Each number is 200 + 20 x the weight over its row's rms, rounded and kept within 0 to 999. Layers, rows and columns count from 0. The size before them is the row's rms in percent of the matrix's.

# layer 3 MLP up, 1024x256, rms 0.446, rows 214-264, columns 128-191
095,221,236,211,195,211,215,153,196,223,201,207,219,166,160,211,192,181,209,200,203,181,228,177,191,190,246,197,204,189,208,196,184,172,191,204,192,191,195,233,222,227,187,210,204,215,194,206,205,226,197,195,171,196,208,179,207,257,207,187,199,183,226,191,219
105,203,226,194,200,183,234,199,234,173,196,215,202,199,194,201,192,201,224,227,209,163,175,209,197,214,193,236,214,211,209,174,210,241,176,197,178,183,211,214,214,208,206,202,224,197,201,201,186,248,223,218,200,179,203,214,207,205,193,206,201,198,195,191,205
093,181,222,228,242,207,210,179,200,177,184,204,198,183,211,192,231,201,212,209,172,213,260,221,183,255,204,164,235,191,212,195,205,201,190,197,194,205,208,191,192,193,166,206,178,211,190,185,219,195,194,197,215,192,216,172,199,206,203,190,175,195,199,202,205
101,220,184,175,193,222,186,212,184,221,198,178,195,196,170,202,237,179,210,174,177,202,196,207,169,186,174,219,221,187,196,186,177,191,207,172,231,211,212,209,175,208,186,189,193,206,183,177,186,207,195,182,198,212,202,199,203,196,195,208,198,215,203,217,202
106,232,202,183,167,163,189,238,176,240,228,204,179,181,185,195,199,225,199,197,158,175,167,204,184,167,260,211,206,178,204,207,216,236,172,185,204,229,188,194,181,213,215,209,189,229,179,214,200,225,223,168,181,198,193,208,212,240,200,178,206,173,212,167,210
102,210,174,204,169,208,193,178,199,199,191,259,182,191,185,212,222,198,203,162,189,215,205,191,214,213,172,190,184,171,219,212,193,244,204,190,180,204,199,188,182,234,180,209,209,217,203,178,200,224,180,192,202,183,185,198,192,190,183,158,209,236,186,202,206
096,189,201,202,197,191,234,223,169,195,188,178,206,173,209,235,167,217,205,214,228,183,183,194,164,181,222,213,214,207,224,200,201,217,162,180,206,176,204,211,178,199,181,230,188,193,198,176,180,174,225,191,210,195,217,202,191,188,188,221,227,184,195,235,205
095,181,214,194,193,216,228,194,201,207,171,230,197,211,194,230,196,213,183,211,238,210,190,198,158,188,211,221,219,219,188,176,198,218,182,239,187,245,183,187,195,214,191,199,224,197,186,203,153,210,212,213,201,207,218,162,204,171,245,199,214,202,206,200,242
101,181,159,204,184,203,195,194,200,226,219,177,198,195,204,177,184,244,206,164,184,178,195,226,212,197,211,191,188,209,176,189,198,214,235,208,193,192,210,168,207,229,183,160,230,187,259,193,220,168,183,210,202,170,174,199,160,229,197,229,197,201,200,183,195
100,178,211,181,211,201,182,221,206,251,175,213,221,215,184,209,213,181,208,214,214,192,199,230,199,205,182,186,203,189,214,240,176,250,196,200,197,232,204,231,180,213,195,176,197,158,188,231,203,203,170,212,219,226,190,234,154,220,195,200,183,182,168,220,225
102,235,206,226,188,217,169,199,211,195,204,205,216,187,229,170,218,236,202,198,229,193,205,241,187,200,188,161,213,158,201,207,203,211,150,168,192,207,175,243,228,186,195,174,207,184,214,196,191,188,189,219,184,209,194,203,206,223,190,215,179,212,198,214,170
113,201,211,194,201,177,209,206,237,215,195,182,171,204,167,185,192,178,197,204,176,179,221,205,174,200,180,214,170,208,188,207,231,217,210,211,197,217,218,182,176,201,184,202,187,222,183,154,184,226,215,224,203,238,201,220,217,208,210,214,202,188,199,246,200
099,218,192,187,213,190,182,201,200,170,224,217,242,201,208,225,208,217,200,237,227,182,153,229,209,256,196,169,190,218,205,163,209,179,224,187,214,220,210,194,177,188,218,245,194,173,212,229,209,198,196,222,215,245,198,180,175,216,195,172,201,165,204,206,189
098,206,212,189,199,166,220,199,216,237,198,181,193,212,201,205,189,192,202,178,165,190,202,208,188,207,201,195,200,188,228,193,232,209,205,191,216,206,204,178,206,209,202,199,208,193,215,227,218,205,155,223,247,233,173,234,242,198,211,183,206,192,245,231,207
101,218,180,222,158,189,172,215,197,183,202,201,205,185,193,231,199,177,205,194,168,194,195,180,219,228,207,198,200,214,205,175,192,173,159,229,198,199,209,182,163,213,217,195,230,209,190,200,223,176,185,183,259,258,179,180,225,204,209,189,243,188,201,238,222
101,202,229,198,245,178,208,211,207,209,230,233,210,191,204,188,198,209,220,176,207,190,186,223,157,212,250,185,215,195,179,218,204,182,201,155,214,183,194,166,167,195,216,159,196,195,197,197,180,203,175,233,186,172,220,240,211,217,176,240,202,249,184,206,231
107,181,207,216,200,169,171,237,221,171,207,189,165,188,216,229,189,219,189,211,179,223,211,175,203,199,205,196,218,196,211,153,238,207,202,225,206,190,219,194,214,201,159,199,179,174,187,170,183,209,170,193,216,182,180,222,167,205,205,199,170,202,206,197,179
104,181,177,187,209,193,183,210,208,183,165,223,188,203,203,221,180,173,213,166,199,176,161,199,209,209,189,207,204,209,198,226,200,252,194,182,146,191,243,186,172,201,193,232,213,188,200,205,186,203,197,174,223,215,215,196,205,178,211,175,178,195,211,197,204
098,182,164,195,218,231,233,190,206,199,232,186,206,221,167,196,197,165,210,193,207,218,195,204,217,242,180,239,200,201,245,187,218,208,193,204,202,199,197,219,203,207,207,193,203,178,184,220,204,186,187,176,208,178,220,171,222,182,231,187,176,228,207,215,191
099,204,197,199,209,204,185,205,216,200,197,195,206,230,198,210,174,230,222,212,202,206,181,153,216,191,181,195,225,214,226,165,216,172,197,162,188,204,202,193,192,170,182,216,212,182,239,149,182,204,197,226,152,234,184,212,179,201,176,203,198,216,203,189,210
106,201,213,198,203,206,191,199,225,210,192,209,197,206,197,235,199,184,180,170,175,210,226,181,191,214,214,200,216,164,201,221,226,193,181,203,224,209,190,197,201,219,182,179,242,223,209,201,201,178,204,171,193,202,196,185,192,213,196,197,215,187,192,218,218
103,189,230,211,193,225,185,229,213,205,196,193,209,194,196,221,188,212,193,197,190,176,192,227,228,198,241,194,210,201,188,203,192,219,232,188,219,175,200,179,209,168,202,196,182,203,170,218,225,213,203,205,198,200,228,205,199,226,176,190,228,204,199,203,158
103,188,247,164,178,179,189,181,206,226,212,187,200,218,218,170,212,209,184,225,215,176,226,196,221,154,216,181,223,196,211,188,196,209,234,173,202,190,221,206,223,216,199,227,193,182,212,234,188,172,176,187,218,223,211,213,202,230,194,162,244,168,173,205,188
100,187,209,206,209,217,191,207,225,224,179,198,203,244,175,211,211,191,225,194,260,210,227,181,192,174,189,195,175,199,173,195,177,142,195,203,195,181,203,222,200,170,201,171,176,207,184,185,153,172,216,179,202,220,218,215,196,185,200,189,170,212,209,235,202
097,162,183,181,174,170,210,223,195,198,210,217,205,235,199,186,190,192,201,225,194,197,191,196,212,208,185,189,214,184,222,209,188,218,186,194,201,158,210,199,206,201,222,205,200,204,204,193,220,249,193,208,194,205,249,224,194,180,186,210,190,206,167,196,191
100,229,160,220,188,192,188,184,190,186,199,223,188,198,208,190,204,242,166,178,264,219,174,222,238,178,199,187,227,209,190,222,169,193,195,218,220,213,234,197,185,204,170,201,195,197,191,211,174,205,214,164,204,207,198,195,196,224,210,213,188,191,203,168,220
097,163,182,152,164,213,171,182,212,205,204,188,212,205,176,211,217,201,199,235,172,220,179,172,198,193,204,189,193,226,174,202,222,192,177,187,204,181,193,192,198,198,236,208,207,217,185,184,201,189,187,185,201,185,167,200,198,186,197,199,231,214,219,220,182
105,213,183,212,210,190,220,233,185,161,189,179,216,206,214,212,198,190,188,192,190,173,170,224,213,196,195,199,205,202,215,186,218,178,251,223,203,182,207,180,185,207,211,209,210,206,198,168,166,189,210,204,191,178,225,172,179,171,215,191,204,191,226,207,201
101,225,184,202,222,189,191,180,153,204,220,217,251,218,221,189,178,194,171,226,232,173,220,170,252,189,193,223,168,197,185,190,186,177,233,216,205,238,240,189,207,164,183,213,220,208,184,191,190,205,221,218,195,208,247,197,212,180,191,186,194,206,189,183,213
107,228,199,202,178,204,207,182,219,197,195,172,205,190,196,183,166,236,219,205,204,188,210,220,189,212,176,190,212,217,200,191,195,198,177,197,180,234,195,223,217,223,197,195,244,179,230,193,212,228,213,225,213,243,180,195,175,204,184,218,195,203,196,199,222
094,210,190,204,199,153,216,208,228,223,194,191,207,204,198,173,194,235,204,232,191,206,151,199,186,203,206,194,183,214,175,206,211,189,189,183,219,243,211,217,182,178,161,183,201,215,176,176,225,170,168,202,229,213,180,208,197,184,247,178,187,161,179,223,192
102,196,212,198,202,243,177,209,215,218,218,210,217,191,237,205,256,193,240,186,217,190,222,213,243,200,167,180,190,187,188,193,217,215,196,171,181,179,220,175,177,182,179,211,178,194,229,189,204,191,213,223,243,181,213,151,190,185,205,194,240,189,188,226,196
100,184,194,219,180,228,213,179,172,173,207,210,185,218,163,211,148,199,173,198,174,199,193,188,216,210,176,213,200,208,207,202,195,187,235,232,212,224,210,198,184,199,158,235,188,159,206,173,208,198,194,131,207,223,196,173,207,195,210,193,196,206,200,226,166
110,222,191,178,225,193,207,211,212,203,174,188,232,167,149,233,164,217,197,206,213,217,181,213,186,188,222,215,217,222,192,192,198,183,208,196,214,170,188,190,190,171,217,198,219,182,198,210,233,196,204,213,195,172,219,175,195,204,229,168,207,195,196,188,194
106,213,193,215,219,255,218,216,188,227,203,189,195,165,191,206,199,208,166,160,197,167,191,215,194,210,185,191,195,214,178,218,188,193,228,193,225,219,169,171,234,145,222,225,196,170,206,187,197,211,182,223,257,233,185,193,194,186,184,167,202,200,219,212,225
100,192,182,208,188,200,199,170,198,179,206,250,204,167,192,179,201,160,192,176,219,173,185,202,226,227,144,174,194,202,181,248,211,222,197,184,204,207,179,186,217,174,198,209,152,192,221,181,197,163,212,199,176,163,181,224,185,225,197,195,203,205,176,215,157
107,209,176,176,176,210,178,181,203,201,200,233,228,234,215,203,198,186,209,194,166,152,206,202,229,202,188,235,185,238,220,195,200,202,199,213,202,167,220,189,205,231,218,209,209,180,213,194,195,219,213,241,196,202,211,192,190,192,200,202,178,195,237,215,169
105,217,181,213,195,182,189,166,215,210,197,206,207,204,199,180,195,197,241,182,229,218,234,215,219,196,209,212,185,224,201,161,175,208,210,175,182,174,222,216,210,195,199,212,171,182,199,182,217,172,189,212,222,216,210,238,212,197,190,182,220,236,230,197,209
101,181,194,198,222,202,215,204,205,208,226,181,217,241,196,185,193,217,215,176,211,200,237,203,207,250,190,192,210,229,217,177,190,211,221,204,193,199,197,174,185,197,235,183,175,192,187,188,175,185,218,166,185,203,234,175,233,213,220,212,194,216,223,169,210
100,214,170,164,182,242,204,188,192,209,218,182,181,189,212,213,175,161,200,232,195,213,230,174,196,180,217,217,227,166,198,205,184,198,206,176,217,156,207,180,171,189,176,134,167,200,197,189,204,189,230,196,169,241,195,173,215,192,175,168,197,191,203,203,210
098,208,177,255,194,212,199,246,231,215,181,213,204,162,189,174,214,194,194,242,163,217,223,245,182,178,199,183,202,199,203,191,218,211,221,189,213,199,184,231,196,175,179,203,197,185,186,217,195,211,226,220,201,219,190,209,209,209,179,208,188,169,177,212,171
098,208,173,206,215,195,185,204,221,160,184,214,200,185,211,229,196,192,190,193,206,202,220,204,206,177,178,186,232,188,213,194,215,176,193,207,195,180,247,205,183,206,200,221,157,176,237,182,221,224,203,211,211,147,222,202,203,171,206,195,214,161,229,205,187
100,164,220,213,212,185,211,196,193,246,163,188,196,210,201,201,180,200,167,197,203,208,170,201,198,221,213,186,189,243,203,157,185,187,190,223,207,230,213,229,166,179,179,163,203,207,221,168,213,204,208,198,200,189,203,219,184,166,168,211,197,239,221,228,229
103,194,234,196,192,193,192,176,214,196,196,209,197,189,174,205,156,214,184,231,209,197,189,188,203,198,213,192,220,198,218,207,210,239,173,192,168,197,184,216,168,217,240,219,200,220,213,170,213,200,195,189,200,174,191,221,246,185,196,192,220,211,195,192,176
104,202,188,153,167,225,219,215,222,190,232,209,205,205,215,198,179,239,213,191,224,176,211,194,194,187,214,218,237,236,198,217,210,218,193,199,182,202,197,170,179,192,201,229,228,187,201,194,219,194,191,231,200,192,194,163,203,236,203,176,191,203,172,185,190
099,184,197,246,236,213,228,163,191,209,179,194,181,215,208,197,193,237,201,231,178,237,193,215,200,175,167,184,224,188,219,222,177,177,248,168,233,213,194,224,181,218,215,196,208,144,194,191,178,199,193,178,217,185,258,188,201,210,206,193,203,203,214,183,212
103,190,197,214,202,217,194,201,229,186,185,184,210,190,215,211,179,167,217,182,202,244,201,218,201,224,219,167,213,195,184,208,185,220,252,190,203,197,212,174,193,198,226,203,196,203,204,189,201,214,226,206,208,188,216,179,185,227,179,192,224,181,181,182,173
089,187,218,183,187,173,184,211,174,209,174,173,160,216,199,212,232,208,201,215,196,200,209,239,214,192,199,225,228,197,168,210,194,179,192,205,189,190,196,162,203,192,189,192,190,205,226,185,184,231,209,239,167,182,193,176,217,195,169,199,186,159,264,192,188
093,201,199,218,205,192,184,169,233,222,187,210,193,165,196,143,219,203,178,180,190,197,218,180,214,195,226,155,202,210,167,192,165,193,183,181,184,239,201,212,166,190,220,157,212,191,207,210,191,193,214,169,160,189,182,155,184,193,222,227,194,204,205,207,153
104,219,186,212,192,234,183,211,186,159,189,198,226,183,221,161,217,212,143,177,183,193,201,203,202,193,197,226,221,211,186,168,189,201,184,227,216,178,195,173,202,213,199,202,208,200,181,190,184,193,208,201,199,184,204,169,186,186,188,219,185,173,179,183,214
092,184,208,203,211,160,224,162,205,200,221,224,190,173,184,171,244,195,205,219,214,210,202,219,170,240,204,235,187,227,185,233,204,188,227,170,195,198,159,227,223,198,187,181,200,185,191,235,209,232,217,192,226,204,183,228,194,225,205,174,185,203,181,204,188